{
  "num_key_value_heads": 4,
  "intermediate_size": 320,
  "hidden_act": "swiglu",
  "norm": "rmsnorm",
  "norm_eps": 1e-06,
  "positions": "rope",
  "rope_fraction": 1.0,
  "qk_norm": true,
  "tie_word_embeddings": false,
  "init_std_qkv": 0.0361,
  "init_std_down": 0.0,
  "learning_rate": 0.006,
  "decay_fraction": 0.919,
  "doc_mask": true,
  "train_tokens": 137600000
}
Each number is 128 + 32 x the weight over its row's rms, rounded and kept within 0 to 255. Layers, rows and columns count from 0. Numbers have three digits each. The size before them is the row's rms in percent of the matrix's.

# v: layer 3 attention value, 128x128, rms 0.294, rows 74-127, columns 64-127
# o: layer 3 attention output (transposed), 128x128, rms 0.275, rows 74-127, columns 64-127
# q: layer 3 attention query, 128x128, rms 0.323, rows 96-127, columns 64-127
# k: layer 3 attention key, 128x128, rms 0.312, rows 96-127, columns 64-127
# gate: layer 3 MLP gate, 320x128, rms 0.309, rows 0-9, columns 64-127
# up: layer 3 MLP up, 320x128, rms 0.316, rows 0-8, columns 64-127
# down: layer 3 MLP down (transposed), 320x128, rms 0.305, rows 0-8, columns 64-127
v74 114:163134081111085185141079090087204160139108154113180160077108086086051097125116157110132154125128099147063149146087139086142113131077146113087146146104142128127132134119110083076116098158120076
o74 130:118101147120147145154147153156128109144116167132170107151149149140216100064209112203171162129132126196145119107144137063101111103150157108135118140114120151109079068130136169092180128175088123
v75 113:080105137091132115109153143167119076161100097104134111111137157102141125140134111182190170113139132094107121111077122119127146161136124151174097110098096094133131179128087168102156141209150168
o75 125:150098151154213114136114171126095125094116093092122113122127112133114165146086166148103079096156107106110088070159138117141124094156162163097154150135143127171162157066143126122124080082145114
v76 120:126162133157145116165147077065133106161193166125140193177190119121077140155083164095090120109117148130157144139132163097127117156075110135124102134124156148126114113124120110106146167108166082
o76 125:101123165149108143150180134130143085082097149184138111138146164173123065100155097128109116174040107190117112206086126134144110180185066150134136109162141158116206143202119128154140097194105161
v77 124:143184130246156140094151183124168139046128101083133141128101115077113092123049096134087165105098137139123118136158048161110136133066073088119106124157092151135157129141135142182116100110150087
o77 121:166162137106133111189187130172088137132166132141169140157135157137062125120125124131122155171088130183099153128110089116100155129140174114114172137043136080129159121108115135103154226154171103
v78 117:103167094151116100090118118121178093103158157129155166152084133093117187127115176134156177105164161139105167089118204118125130167097149165165118123153161149114153159138125107150161128161155203
o78 128:182088121101129162108116115103144082171166111126117126048142095143162085153129139119073124115073111118104137105116205091104107098141125134111142148111108109128135066085152100087148088132081099
v79 112:177130129081187115133140106065118149129111133097100089124132103144169133118102091183166133158097140120184144212085107166129123178153130110124105108071092112128129121100086159100113124085110099
o79 120:119084149181185066149155130090185198168090141099159148157133167138106124104128154128145128076088129198124139121133151156148133092154137119068158119122136140114167147172140122075131138135168145
v80 113:155128144090125080125185051109139166116150109120115109129117118153138149123138214107157127126104113116115208093152130146128132053123162158094163103119160073143103114141158131146035159130163129
o80 127:132123138123173130129098105139081172170136090130156142142103143086108149126132150122159191114119155114118049173099163163106099171156101141121111160143125127120145113144153126181118078103137189
v81 114:170063090106112135099137131039108089094068144131123118127133051126128106119115075085170182155088153103188216185174122095119161201110136115179101115128113080133143132068153092104108160152130115
o81 129:112114211106133100188129163176106154096181100112192103126083136126155157154121155173138088102149084205163097167099146135150127121124130077143106130125128129124130099135087139088107176129128146
v82 110:163139126106132157121141123127174085110137152134093096177136159174151084151170104162135168084115169158159098133173102192118093102095144119120155146057083083126140152129096130115150123132167123
o82 113:114193170143123078129169127080134138117153166155092102078164128064104119046107066092117145092110101157132131107128147116167130145189128128141153077115142099130159091134132112149133160118151096
v83 119:111098169095170179084173110151147110129142152156113130111064187070089123112157152158104170177138133073144091199088103103066107155166164163155202169130083157129148133163107096069117158137089108
o83 128:081179082187169168113096106193117141175157139105102169147159154162145127158092120091144125121172085114123137109132135116158118129059123143150106081193128147168130117095167105186152138130135123
v84 124:126079138158098102144089079185114165105148155071145089119131178154132122097133135101102143112101108104143165124138122060101111112154108110085120115099107153105093107132099146114096124143157094
o84 135:141098108089086090110108092124196116142078190065146082152097134085172126169091099101108099095131156145091133080086124079150220081086106164164152126165126144164173151106111142191104147189113167
v85 111:153129084112086089105089122080132151128143221088103133102134174129119071111109159078097100123131141110124101148105116091154157133116122158148079137125118093120122135109109173196188124129190110
o85 120:141154096160097149165146161144149160147089116153120115111104181089184133101105139156123137077137094151179170131146128098136195061119102091142134164178101130100144161135120146157083096158100124
v86 121:126154072120186146079084148136159185152148113127117091077085158065189099114136127088126162155111194140120159135101115102133064110129158128189159137104149119107134205141177112151142182157125134
o86 129:147125122113174187143154075126077144138164191065111100152195177126143114090079166135090114126101105150119097176152116134117160083071135107142098213066130062169148109134103130121114081086176149
v87 111:070143125104161110130091144137107161151147153139114116094107093081081078135134155120112125118105151184132175185096190101109180085142157094171183185141184125136100173100136102128176127134125090
o87 116:117170172100122159157098137125128107117149162136040125125177127084176148087127149135127220172131131074107119211178120170118182117118096145123097152148119158128138151140069129145101114078129104
v88 116:095099143072149149146109170135076122135157184134123160122090074121122119172230077047138138119177178147143127102130107107107102111121147127102102095162120137111096065172108125103172101105157117
o88 127:087170190131135158102114107147098085067090090119106128143174116091163161119037151113143117150096113139080088081105111073164114116180110161108182214191140105106139163141101131123149176170132093
v89 107:120095145097066124130098111182133156101140149126066107147150140083167139098151119079137150106165098127119094172047164132113148122108161083219115106084195151076119093171090112122100125146155139
o89 123:166133115130097110128120090151144115084138098111025157170165131101127143109192162082108080119138158129151130144154138167159077075155113110149138184158179046143147089142087129156167127189076140
v90 116:191150095097121132141146085114166041095106151104161115133125056141083154141156129080118160070080130187138097146166163105112168089123139181147123131096132153135140146138107135080102184172103184
o90 121:138089174086154149148072150096155089073080165152133138127077135088120055169117075152129161133163091118130116098087184133136095150088140141136129091137111129130156089065145123083113120100126088
v91 110:108094135126145130175130167099183123157117096127105069112181169085111129177118162120162106144117168167134093156139138146152182166114093073121149128180094146133161148159132154147114117034182098
o91 127:208146144103093125135179162121072134051158117129145099126148063104083149120107134123125136123147125158086121123158117114109148111099131101109152105092102115065082095109150182142115107147106201
v92 115:118135133158125147155141069167140121125117129084167116100153160160126078107056119098112117131066114139162141188174155133129159159221096173150072114177074113099134165163122132089198146123122074
o92 129:112104093218136121109081164140191112102138174140225084111201162130146117168138124119160151095119117138143136115095164133110129155088164116098103069088119117078170145066097098096093149104123157
v93 105:086147117151115161089158115094152135049099136070166115125038137108107093122161111112163119180163120153085207103064098075159152072146159102071115041144181129139144142079141124144100107110164098
o93 115:140093168146183129128140102161130114172144163134152123112081146130133139078175147157132105119119083082113118125073134102147159117165115133091154164116181148129124084184157139136118157168114154
v94 123:091130148094097086125136125132124178162074101178081117090157103120104121097102133134109087144127114078020080127151113195128133129089145130130102116121129091102133145104082142069122139109133104
o94 130:127102085125131169128193132118091197091199192093083105113092118168081130138150109137131145112122137134184125116145104122097094079147097104122118135204139139104104123151178145154138121128064138
v95 116:072192073123174203094195073175151168089123111106083131191109119122124113124108067091123101137161094127123135111141114148094181104140140115173083145120115097166084118097108129102101102179116118
o95 128:131110116115116128091118123154113150137167149096102158138139120106120184103147143108134076100100127134078128136085138128129126103042079176142133118160092128178171097124174140154136144110147141
q96 107:131113121186146155151080111149125119120104070152119130127128127128123127114107216149154143107143149098092145158146122105153080092072174137130183191106086115062094133116132100176154078091120146
k96 100:134141186127147137099103128109109126155030108111150126152109149096167101163175119159124155146095138145056114073111117135117175183149165121061148131109149122103120096119102168135088156116130115
q97 086:080119125128073148170159178155150179118131153145132103154142146119117121185109121132148169054075163105137107157111139187113139119179092102183126087140143067121186193162088120167130156162086116
k97 089:141130124140158127163095120167155101133082113064132097084135122161099140109160126128160092092139101119219186076188170115145142091154090150098065107170144148187076140155140165149170100148140128
q98 097:158147071160093129145170104113140167123146111163176132101126116147119122132147105141192098114111135140167114062135156140170155116189133098148079082148121101129174144159091130108137135106097137
k98 091:151148100120095117172142114110141097065168127139121076162143091133149133167087122148127098097125167152089155155135146187140086130099096151178112151134100084181072150104094094120101118120205054
q99 107:109078164102162104098098137133134102156198155139078077203075160161141123167092137145095194079068129135107148115149143097141112144143134110112197146078105125090140079114178137151112174060134151
k99 099:141153133145168135061108109162181093150127101080127113120112156140122158145140171138095174165152116105096136186160134168138147169139131133141112156114127105065094097072173140129161108127150110
q100 097:144154078120109153104111114100196130161171171148103132104116176126156112164136132146179182196187159186135162141124133158120061158154167132132090118130133095139072077080122159174143109110148098
k100 089:097105140143139138112169109176083141154166080182140091106068135166156160145129162037200158141141135133123086116122147113100122134129140108126150146143154091137151142146048105162108170118140137
q101 101:108078101102117149152155135083105069096154164118150110122111153081130084140151110079149106115110122140129146141074182158106111179131204142114111083144204153131137118155098207129120107177187140
k101 091:154108121133192065168111131117118119143156152183130093148142122139117155110111174107113060143138171132098062109101116084142094157111110196143098147183100135158144097158079102174100111134087192
q102 105:115167175146115093159122146110082147136146165120132079094070165128120115127102107091170111078143107184187098113128145121095191183178140191166099143122150082137118119058073191109171128132163094
k102 090:096124100136088135127156146094117135126126105100154172157080134175073096113115160140148131118119135114088123118127138048131110096174133136160092108129162124102107141148185124198116135095138113
q103 101:179130145106141153133154108142075093171145127090133147149171122111111091109178126187113133165110184137132087105121058157058129048112183107111144115170162162110134152126077181091107131115137078
k103 095:142100110127126090167170141108129107095142147095146094092126117151130127110157179114173130172088108122135093125066074121124173135152094148130148130154167107129233121127130163170120092044118176
q104 091:198134141124160152101091107165095090154156180124127161159096088134088108114097149153148148208137165084159164145191143140114104187164129156135082118060105092167097224150135133175123136079133159
k104 099:104089089103153150127107135158146165184147101165127113090114107144181155120140166099118139133130163157140151090217072091081100075127108126102112108116090076109116124107154165205123075105163147
q105 101:088144159046076175092119103097122110137142097114067131143076169173171102176076133112126143128118081119142148111138162123151118120141071150094140091163126205138149079148137134093168090082109129
k105 104:151065144145101100154053156184151108074167102150098114134089082146151135107102115147117109114049113148157162118161144144124119150113056171077075124160154146137141097121138153130146165136118095
q106 095:116083148094152091140099122187122147086114119111151141111182152132136140214101062114135103150109093124167126102096163093099141111129114094138055144053183150127139109113176183106154126127121167
k106 112:110095105087131111089162130162113128113104157131176153115105093132086121156135190134140030146160158131141147178151141066106107139169099113155085147145065162142082140119062135171125127089110118
q107 100:056121090164181157182108169070163080093121102084141066150194060156139114113126130169064130121124185179108109162111120142116092128102104128144183105115143122138130090127108150128118133118086079
k107 093:109135196186079120149134118121165069171183107125145116143175130146099165098113076094169171120147151116079122142124152085154112094175148119137118103165177109067136196174169094067143082128117121
q108 095:162085133137135154149162091136111132140136126158131134160091111168116167153127162163128187152108139194172169087160106107129095197165122139117171083127156126068130149144135133149107089072132122
k108 094:074088105138119066112129135123170110137177137141098103158067103086102151177080105126117120170106215075137105176125120158162153136127165199140110127116105103216170146132129166130162152178107092
q109 099:145099156127122154096126170122174092176076090068124156101122151101105178125141168126130108164207110150140143105167110074096086080139121105130126070064152144096062101082111088110142095107126125
k109 102:120155165086144157111114129192139132158133145170101123088119124134095115109111153107118104098134078107128088096122110079150099142177160121107185134131165074112122144139076187181197108150125112
q110 105:165115131146143142100154127108126107120134154155099081171178119102188125155148144128097118091106139098100137126127145163126086107165153133094143078119190231124152119086120073102179132133113101
k110 106:123147090111116090088138153162164180177127104162123139184091086110084155093112186126126124153100091202195136127154155197120140173105174138160131124156103164111118133096168129106168135145125137
q111 099:184083118115132148049112160107157148137090135096121118141096137102072120177133065128179148144083153191167137124089143091111130079119155134189198130127154149080141101169167111148098173193157078
k111 099:163133095178079101155085165109115106180170145146157116198134163126151124099147152167098134181148101167081146129095094117109139122102156099086054157110107130100143121065089147131090068165108144
q112 087:103172106146123144126128085175143106112213129105133172127175058181108144151103128161163144140108114089131107105131117177107125158098123171202169067164154115159173125091137131116091113171054146
k112 107:141167186121175108112151153110089144200126118112129105166123209079142160094101144056099094178102140135059129207169046151130102162142157118135130165116090090123096140126103148139156128107145146
q113 098:187136082106182155132099101119134065169093121147119114141108147026133079125094129112115077148112140095177161085187156171211170118118113118087109138125121153073116132128137149139134130152170145
k113 095:154122183156087125107118112116072155126169103054137144210084098143185147148085135150131137109089152149122090173095144175112157142097178200082140086120184119138164106151192110092115145169148087
q114 098:113179137156141102118088088101142152143115146148107110136133161026128111152116109161104160118104125126149160106153080071118112128081152160133094178075073129085109072101068150154127143132116126
k114 095:150201176039077143120132079155153121165099076071131155153090125062117178175163134142098156130111102138099124105117123085159150132158112096129184146092125107134114158118115149148132152089157073
q115 100:060190156128119091145131091106080117140081141095115073098094175136146089090143133143128123164177124140192115114113147086119064149115112128125107110111138109083124093126179106131091092091113096
k115 091:130130153152090172133118093125087154086060136108155142123121138091139113147116168142134124159086210138089078137101150092096113104175121115112129106115167093159215152139078135142179157168120111
q116 095:138120083091101171175138151115117117184150139123146137074167089129120085114158062156132205115101149171118116083083192113106167173136166102117138118164195140200132122176130122114125106138169159
k116 108:162081085137097176133099136135110097155149176110094102115159072194075088105136100158145119102109088134163150106139149165147061108092130145095102140123109089134175109124119139151084180193156150
q117 095:131084108173065168128156054125123127148165139058140122054115173154095146068109133124169121109152175171089170142142108179116119130136147109099150075134111109151172098174118120079093074147108145
k117 084:171098114125101090134134112144110077173116131134141099107192143186132157106149129150106137147083136127169122170091127182127134181156136107105172067163149104174197174146121173086076141190116152
q118 107:122132101098111133125118135161126156142126122150128092179139175116114142107103119139132134142145105121118161153120137164133123052123078129163071138077111130089101103142127108103087076199126119
k118 106:110086193147151057098128071114152131114132147133130159136139111115143118113123137177102122128095141089150110088108104101111165167131100161102155130198139207094133115126201143082136181129137126
q119 099:156158132140130140125104111188159119129095128092109194095086148106059143155108144139079149182117063118184133136154072122199135165115151100155139161100128117094128146083207097108131105073107127
k119 118:073153156138108140123123111125166139176127056130114132211100133141146129122099168126104128126159123099138067141119094145195088166143129144133112145111120168103109128112161105123141109125070128
q120 105:117129113117131141158105127083087179103112107110115102095108145170177098132136107104136115112168176092110070159124150135152111053092171139105132098064108172116147098130155115125112036094193109
k120 103:144109113107133115100134134091179152101099128127135166150122104148106113139127112125105162154111144142108081116165188087113114149185106104080138185174086103150170145086099092135149160153108178
q121 103:134122155105147117108230079113116094111091192131136142076139093081094041165157196136141139088135082117159113125115124151146121072068114075159117186154146071044123188191147170150173160120165150
k121 099:135196132085154124210162123082107129135113149122116125070087119161114080139157127108163063186120095070110161104068131149136145125127171202128125095109152137143048144157145175118114095111126076
q122 100:166105078124163149172075134153156126119101120111127180122109154082175096102134116175135102129107105058129154144104115108103194087099094129095107136090118124133168084128152134132186157131104082
k122 094:123169152156092099079189116116091105139104124111109077115113111111098104131111112109094161130145080197071092131161134124131121170141149114076163139103127118187083127102126146102104126127164174
q123 098:139098107205116138117143075116114085120139165102124107102125134191181080118095081188126137071119139168095075125126175117121156145113143185123156149105209141072159122134142116146177132132137118
k123 096:180199136095126128125072111072104128146132092068147162127119110135135141138100095179125061111126111114156116177161128106155116109150134110156122176193165125143093119100152087206103146112206113
q124 106:143109040125133101147188144094138081128113101170102146112131184124109168166184109151148173095134076120110127124113112123142140202172164107119101125149161110158123060139181166075092162107067204
k124 111:143115173072098145098113131150149137137154094173056153145118079100146108091106129054087157152107139114088096153152067142172105127169070094109152123136104146145221164101162074106068100165116148
q125 120:158110098107131126111114106152118128088092152152140134139110163155177103115106161125066093075127123072161123122137136098142154080145157071071187113154143128128061095128173125049172126071153091
k125 106:134163135145112130106156144141206132145174136113080108184183062163124147138142144115083107154103143143121157127150174106131111170156126175134162164166105138130097118113142129155145128148130165
q126 114:098126127182125144152141188132093120158118111104123126090165097180084109198157170085199144116156157106154123048167155169127133104119113124126076110125091106164104145180124075129187142134132185
k126 122:109126150118155111154079073101107150099139144165107197081175166103185131100150104139158064119143163083150091124159167163101056097165157146149123145152122117128087141135114135131128117095168138
q127 099:133107144098182125142114183127143156095135142096079090064145100163131172148114175114153140136122107059117140171111138116143150093149166083142154100113104168143164134086142111063141048114072074
k127 111:153169172112110010050114089128123143070150160104160077099104103155106133117120137121108122109195113136113180118147118187109140121138136131172145148140122183122133098144137086173084150105166112
v96 086:122110119116114120172129112061142174111082126173125052143057170145149097137128090087082119174115122101136099118176101132135088095078107166116136142078141142145080184147197082165120132104117129
o96 083:090066102107186107139082095091141116124114081154097141114157118119152154119108171093176130142035162151102201170115091128090150085170110112095071129128113119156149134119179090137123086101173196
v97 094:156104130109093130180124172106167120159121113188106126148096025130187117116100164171100151100130089143121154100096118114131140097091166112123173118141137115179100161120130121145180132190167072
o97 095:128149200127096082160132154140096133133154087190165086221143086146110152173123101136172118151080173118106102087110086145076042126095107127106140159136100085122112135150119110129103138139131183
v98 089:161145109109172118160158137088075066125135153122119160108158102139092149162102116157146195159144120103195110077132096077200188116119162092130155145087111183166139143136125135135141125108165143
o98 088:124091082133154170132167140119104155107076137130152072210138156127065160143152156167115145129126136128111145122109115121092110141148059170134138089103189159119136133093148145088133161150089056
v99 094:131140134088163114084177135114085097174168080112150102110114119181153131185113119125168102129150122139132097160104121099116111090163111102084125165169178153155109072123110138070132121164143164
o99 097:213153133103081153105160048095114048107120150131121136134109169147076145155181111194178098124169148150155138082136199132171108202133140123151123152075153135068112128150074122118111147116114111
v100 081:186113168142146110156165074116053163119097116161117115131119109177126128173121179182187122162093129090097104207146137131118144138135117133158120144125159128164148066196096051140133180119159141
o100 084:177152119164083127116186107063114083179165122150173106053104099140126078122111122135173171207123109185087131109129133129167145101109084107159146161147138108156086122087139117152123154178107114
v101 096:121076172118112144171065125159128136149127136086138178146138070216151107134104167117092144135109134176079127140125109121167166134127100152075117129123138128118168101126110149080157132160155194
o101 087:203096145142140147121187128178130129122124134165081163149094148140167110138149161055130140107130137062079151096101147181143174119123161134137115142134104130150111103178100156119163134134101102
v102 087:161158120185150124128149126151112138132074122113098161114118112143139125094079133134138152119113125067115167126132150149093083193203098203159158144144141118185143153100084128092094154208108135
o102 082:125150201068141098070135099116123116133130140129142126093133109073107107119151092087125109112156113122161125103103101079115128119052078162125118123069132161128116159139049127116094105107108100
v103 084:128133166097135119071037165108073168109177084126143160118136119117126138096094116102105111118150122138126137118151091110107118097114164128119137143061161150054068185169149094159171097111087101
o103 085:158123120106133134156094162096126171058105159163053131133128119114129144112155103146154095133155140156101139142092169100115138174168161160105150089079132070094153132146145112131117161102098097
v104 100:135066144064171168107083168129096131137144073114140125180172100083123167066088138141191178146137100130147144190099105100161091098143136094082106141077098161201047153148133111158151110100114136
o104 088:161187148097166128093069096075131129130153188167162093129104088166102106116134130086171097145066105117146157089145128138163147157189092162134123140150169061068195174164175129190103165159103185
v105 090:136117141124163145183136135109096148097068097100175127110124131128084147195115115135189093093126180122141057128143131133142098116063101115170124144142113096146128104151144091102134167132091181
o105 086:157093144088122144064143131141154094160123137131085103150121117168210117143044092135146182089173124124119222119145166137095139106175155182091197146107175200164097092121143101072108047146118125
v106 097:145102111123135156118123120148102107110094113150127132153154158160128103155162137182149195165124087078112108092124135130074160074158117116120130174114132124119083100119111126069144197162056157
o106 093:132150137134135096165107112120133107087143100127180054061125120129109067123122091082140078167201083089157122161133090111168109147118182149137029126181114123119050127164111113124171107149122138
v107 090:148112151190105138112163139154075139119159139109116108144084121182145123162188156139175126107156120163133121118060089208130098100109161135140086152063100146132105149141131135128166128115147150
o107 082:169108123097133092147097127135144102120167209113187117106062108134075132115179123114143085104250090101112150184150137111079156110124092120067123113145104134128137078082108120131147152124136171
v108 095:182117118126146125131099150126115150111141086136046112084176137132218069102120143126154121102164086091173104114135150128086156125080166101102128209151122122083120085074156155117109125169104083
o108 093:104115154143086156163186129214125145080150099150198140130146112184095104164124160084102123152102133108118111136124130166161131153075127101152107112185132183112116155186053140111104147113166145
v109 087:144092173134157157179088089172101133105124124144167090158135113166141134202109052153073130131143121173147154101110145108130118167143160130047155173137081165175133127112114145135119072156088144
o109 085:184157143123140088125127142171126136165084114096144119133128151147114068105154195174131165072121108095160052102135157115165144158127142100159102147138094142121111183104169172100210134154123146
v110 094:162118142071068083130133112201156084116132194130117137147150150113089120139138091156122163137094170183165134057097105136115115117162159138047168105165128126167047166127115139140101144198052113
o110 092:113132123199113119136122125104080139068108081180094073153183134147148104084156096216130119075102106156130118159166134042082136143123160169131168142121105070127139127112108081131118176120162133
v111 096:096097156132095125090160095155127135154152085023141076121096151082135134123084105183131142129121104128121132184151095149089177133146121070106150146146084126125122099134109108168132143130134134
o111 092:148067140115156080118182142094144140123156194103135134039154152122093109076155135127167104125177114138150093122120158167114124142180161079148076176163105075143155194175125102138104128120107216
v112 100:115166116179126147097148161120077114132161111166119132174142073126095135132142069074112152121106119148125148151123159095150108122205122121151107136154143103035097161123118160091117108161105091
o112 091:137126132111203133137157119150102143135104118136150118144138089080153102149122131114105088096088102121125165110074079122231104130095142113125095112075099160133109135119154136074125167091121143
v113 083:087150150131124091083126098105122149112133124188134143108158121125105138120131209162137046117149090150173169109152147111114155135145151119113111140174126123083088141156101038129137057160119112
o113 085:136189086127114119140158100156055105132126161129169158099141163108073129162118103106120082186194095150164127170098167129130091147167187134126137157169142107181137074084080147139114167085122119
v114 101:195152126080074097140139110137145088153075070124105116108135165084160161116167163093141086170155129113113138137085174103145112167160152147132098195111182123087133096143125149125159069091155094
o114 097:096128144151121127129087194181120145161161188145080186091122128126070130119164157145146066125156184113125157173129132136124101129110105072103098090171119135157062170121149116070146138126122162
v115 091:131080114104186099161090116146078166130117125098157122116126139103136121159132136121165141132166143104082144140085159156115061210076086128122113142117141061183147149084104111103108123137151165
o115 084:139177136131112072163117124174139070094100139113137095087154191126137105119091065069110070105121122121120145099104159148119125116143168141121141127204169128135092153136142177092146199151117113
v116 093:087143072104096158159144135105119155157075109141108104098105111165066171058095195138129147165145191063123149130128154135137136126163196119153148134140093145133119083072113088086149170073131152
o116 090:104112155125141060151101181128134101151165077107141064140093097111129174114124140158104109129121133183110142182116089149032135167142128053092189100154127170121102161124096056117117124150123099
v117 086:118097111133185115116092125179149176120194175079103181103149091115172124112106163088121107135090186142143091075145178168137120155187143108161169147137097166194149056120186092155093137120153180
o117 085:081131090157181109196159103142135067126166111155219129158133130225136111128117046162143097094125136130122081163109159162132155071123108098115123133124141132144163110127130196129108164140138059
v118 090:123137115096128148117177093150092103189146092105205133097088120104110169095102136146141122108160114089105131121104155148182147131119119143199128164124152097124144131113112129105030135099130176
o118 092:187201127141129094065130179140116125122158121106122150119095154137167148148141206126103103123169076114139137101099180114142085131133066102128126154104158166116047177137098143127150095149104126
v119 093:137136127133135108130190125091157073214135089133141173114067185138182100146154043122135124175133147149108120139089141155116113123093109147077131207115157086095120170155148077127093132139127196
o119 088:138088114119119164127162119194095108182051113088073129021113152130162099156110152112119121142164081112078150104154111184119102062138052083125104065097088122120101124092114139171139129102125155
v120 093:133109105185084136098111181133086184120106145096137155151134123127136199121190136109147069150179104176128085124150127111167151107144089098142139124138166065128182150088131172165198114209139172
o120 089:182117147100115187107092092192157159054145184128085164247076130096125088148117130121127165147122135105077136106148143096166063187078189127104115071151157126135120119108111179137108116113096147
v121 088:063098142111124149151137167126112144154093113067095134105116152113057083142171096147155124116191104098150115088068097097115157133158138141149102059200144114150144105102148167156091129142139170
o121 089:111125071128117100182169066084097097085161173183076113137114115110122122162103129126096124129107164164100151153165117164130130146168163147161183105158153135119094115115159101095106145119124063
v122 103:169111121131142094135152136148170135110076122126147140113143180143129115069162160117121069102140085128158110150161140089068134112163145117131034137071127128150113091169168129110185106147082092
o122 096:124119139150112159134101098085155172104132135078155148074071105158118200127153110107154114101140210139093140160113148145173065094132139193097154166165142072165119166159089090118114089097196147
v123 093:074151155118124098159168193075116106164119144159180113155136158062103103132118174117097118094143082074145112063199125142147119104086159128094141110136083118131099120068156146067101148082138121
o123 090:113104087135164080138145136132152094159132112099176075159182166101146172169104127156115107171143150098143145137126164138144092122087114175139100095126143072165087147139186112124106125137120127
v124 084:146132158132118119098138132167155122132155129074137160194141094087104107104124101102111197079105154159074141105155120114151113221113157089137148135128146091164133142127059081101080112123098178
o124 087:139083134168109078118151157120070119160069156142132105148116101151131109120089080104108080109087144130159104122098172106121158125103128156134139165088145133123169043109165153100155113110095152
v125 102:118154151146052139146117123081135159130155110073135155162196140116087181116128145163151163123167129148115130112163150107084146096147142177132085118118133120140153151120147158102037114096144133
o125 099:132124120103098120175150146089112099112152193161165142128126124119086116087201148101102099094155097114164121157138178104127100145164159172123109142121131124094156195061189122115114119104132138
v126 093:104115099160112150137203113113140149133110080135155079146084170156136112113177102159111200131142132197131139188125139141121087133179172157169095171143119075115138136138180142060137167079170124
o126 091:164060118118174121081181120130134153122123081123111077022104123175122168143123140106189099150116128110158131119101110073121098123110140132092099139176142191087083105126142141121158133137127135
v127 092:132114139111116124070136116102136118163141108155136147163107108134110184118140144093077144095095149163148128184162119100146210155113152111065086140106130097072188169126086130127090141129054174
o127 099:120116103145133138148174133150131103112144148116074114080181099049067120102136142110136143124085090167152188135105133165180103139099094126173135146135103071155218172081096131141109100111098167
gate0 099:163139114189117094152180142144143139144108081119074129137089143126164118129153109173138155171151105130094131070159149092174168127138197129127175100105126179150082100141172145143086098152173105
up0 106:142111151166137094150118155101027071129142134131188100119116057112166139153134143157094102165120132125138122146187135138142129098122138146078125190170111093111092129099116133082108145090171163
down0 102:153101121071141105160189095171087134123085094099142139148149155112132161091083161106102118117137170153096160111107060122158164113159130193062110079115138104160140156076139085178046123069150103
gate1 102:168097128127123151086147205101117171121170136199135050088102092131143128172162141111113122131164132112070221148167088159118112126083099120164075132132080090182173150139148107166117112115146147
up1 099:144166156112096139096193147111094143193152053131107071075091114219145152158105157151130150109177110107139130150075171166112115064070134142106101106196120121121104105162127133198141149193133157
down1 096:161147112119148088099085153183064135075137076150069155110156115109164131153139082125124143150084080088084104064093078099122109091161120154156094122084169136123140159074125136119087123133117093
gate2 091:088126107091099103144206141134158147157114113137097179160082132107133176081116133117127197141116083158149096180190100142107158098144154127130130141124159145097182103229091175194113176125110150
up2 094:134064125150141157135082100111135170151089092139169143110157130103161128121161098124118076125194101069123121147132135124124150174149088154206116115170077109126097119108127116113165085144174074
down2 096:136157147162157144106148141184110128149109186084062108160164159146146143128066144172171173107123145167114088178094129059158121126139102077148144161094135196190104141100133079128123107151130159
gate3 103:170132116114091152180156151110072094098121092097078097154070165090084200085134143140097160116160097144125097113132079121184183113093100129136140123122152124167125104131101146093153153173169157
up3 105:091160082135126080115138201149148128126121133172142159154184180135195152162156108154119100140086094175160111142127169085087167121128118131079154147137115140130152214105111093127124163169119092
down3 105:118144163113113145138105169131155104145083098077187142124165182104152126104096109130170069127160122181116077089205080109108153155074114169149144151145142073177085099117094063133133157125145123
gate4 099:117100098166115128079109083137106157156179117135099117083136130086150153078146144094136120147220134111158163103104099185089104156114116106068113156073093176153125133087134111156126157097172128
up4 105:132095130121143094168072133110116142167138094120140186138115067106123143103142103161149130168209211132129130080069164131135201176140181148131111142150073079178129118102121111153108107127153117
down4 100:156118175137152152092172130103136142158157168118096138136167128198100129100121119138074155104178084154118142147176140105086084097146092103160193187135085111090102092101087205167148083160144113
gate5 096:160092128080127112114119160063146156078111148144157133130176195156112076102106157086102182098137150109143108095104102150173181149153123116131127083093167136041195116145111096143078121183155134
up5 100:105081155146138116182130096138098171174154111116160085147129111117097153187134109181112187135123153145097104121105125118068092107125110090101140130077130072206118082143141082122130111133179154
down5 099:159160116146174159110174119188120116087063137075088133130139099135148151173107103103149110190175152175115130176077092157139155097151104119128105157055112115141169136117117200139200109064126167
gate6 096:127166106189106136179144159114115101092130128087088132168133146063079178083121100147136090155170164182160114165143173143143122037120132132095118136145121098107133116128094119122128181135095118
up6 089:148125089135085087071149138142190117123106161160098162072126172166079070128145089117138135114110058142083247125116105114136174159173159186139091096130145077157144120135121134137138126135110146
down6 098:135140157159162159097167136167120128154136126131140118139122089111165126148107159136133110074071154110137165189159069158112154122108167143157176072143156105189113078105083079127145147128118155
gate7 101:088167133109125176166119186117104096172152159093141122146136110131135082103121077110146125107117142038083063158189099108133150143124101148176089125132148126112100115112154106158125057067177095
up7 103:118105098150133102118168143079143120073101116164156113142209122076149184129181169088114157064142120132163112118180121151107114146095105065137091121163187125094161161148100105090115136088078149
down7 099:151115123107068180135106114090148126174121147107059092138160186101094101136221141173143077151146142137128138125152181115169203150113097098068172101120139124098084121139127161148146104157130107
gate8 110:097165167100135161178093132053114109105111119159081153147075179154136091120108126072102103136127165106133081160119154132113057097114113116102137166037118091147155145125074154113160158049163109
up8 107:144145208142101139143084123142163166146072101174131082172129110130115098105110059194155178090115149138116091141096126174124172131185168128106146224149108182108138147141167127135145143105127089
down8 104:127104109187121110199101133116128062089162104156101144184118082167137064145140091088114167121118146149101137117138101152109145157138196113121096048134101096072117137119120139186155153126122097
gate9 100:111088165069189158066079126105097146119126108121178163120168177092186143090104164105162137155126129141157120095115167158101147139089133108094173156128142202040190128154115079107135143130123175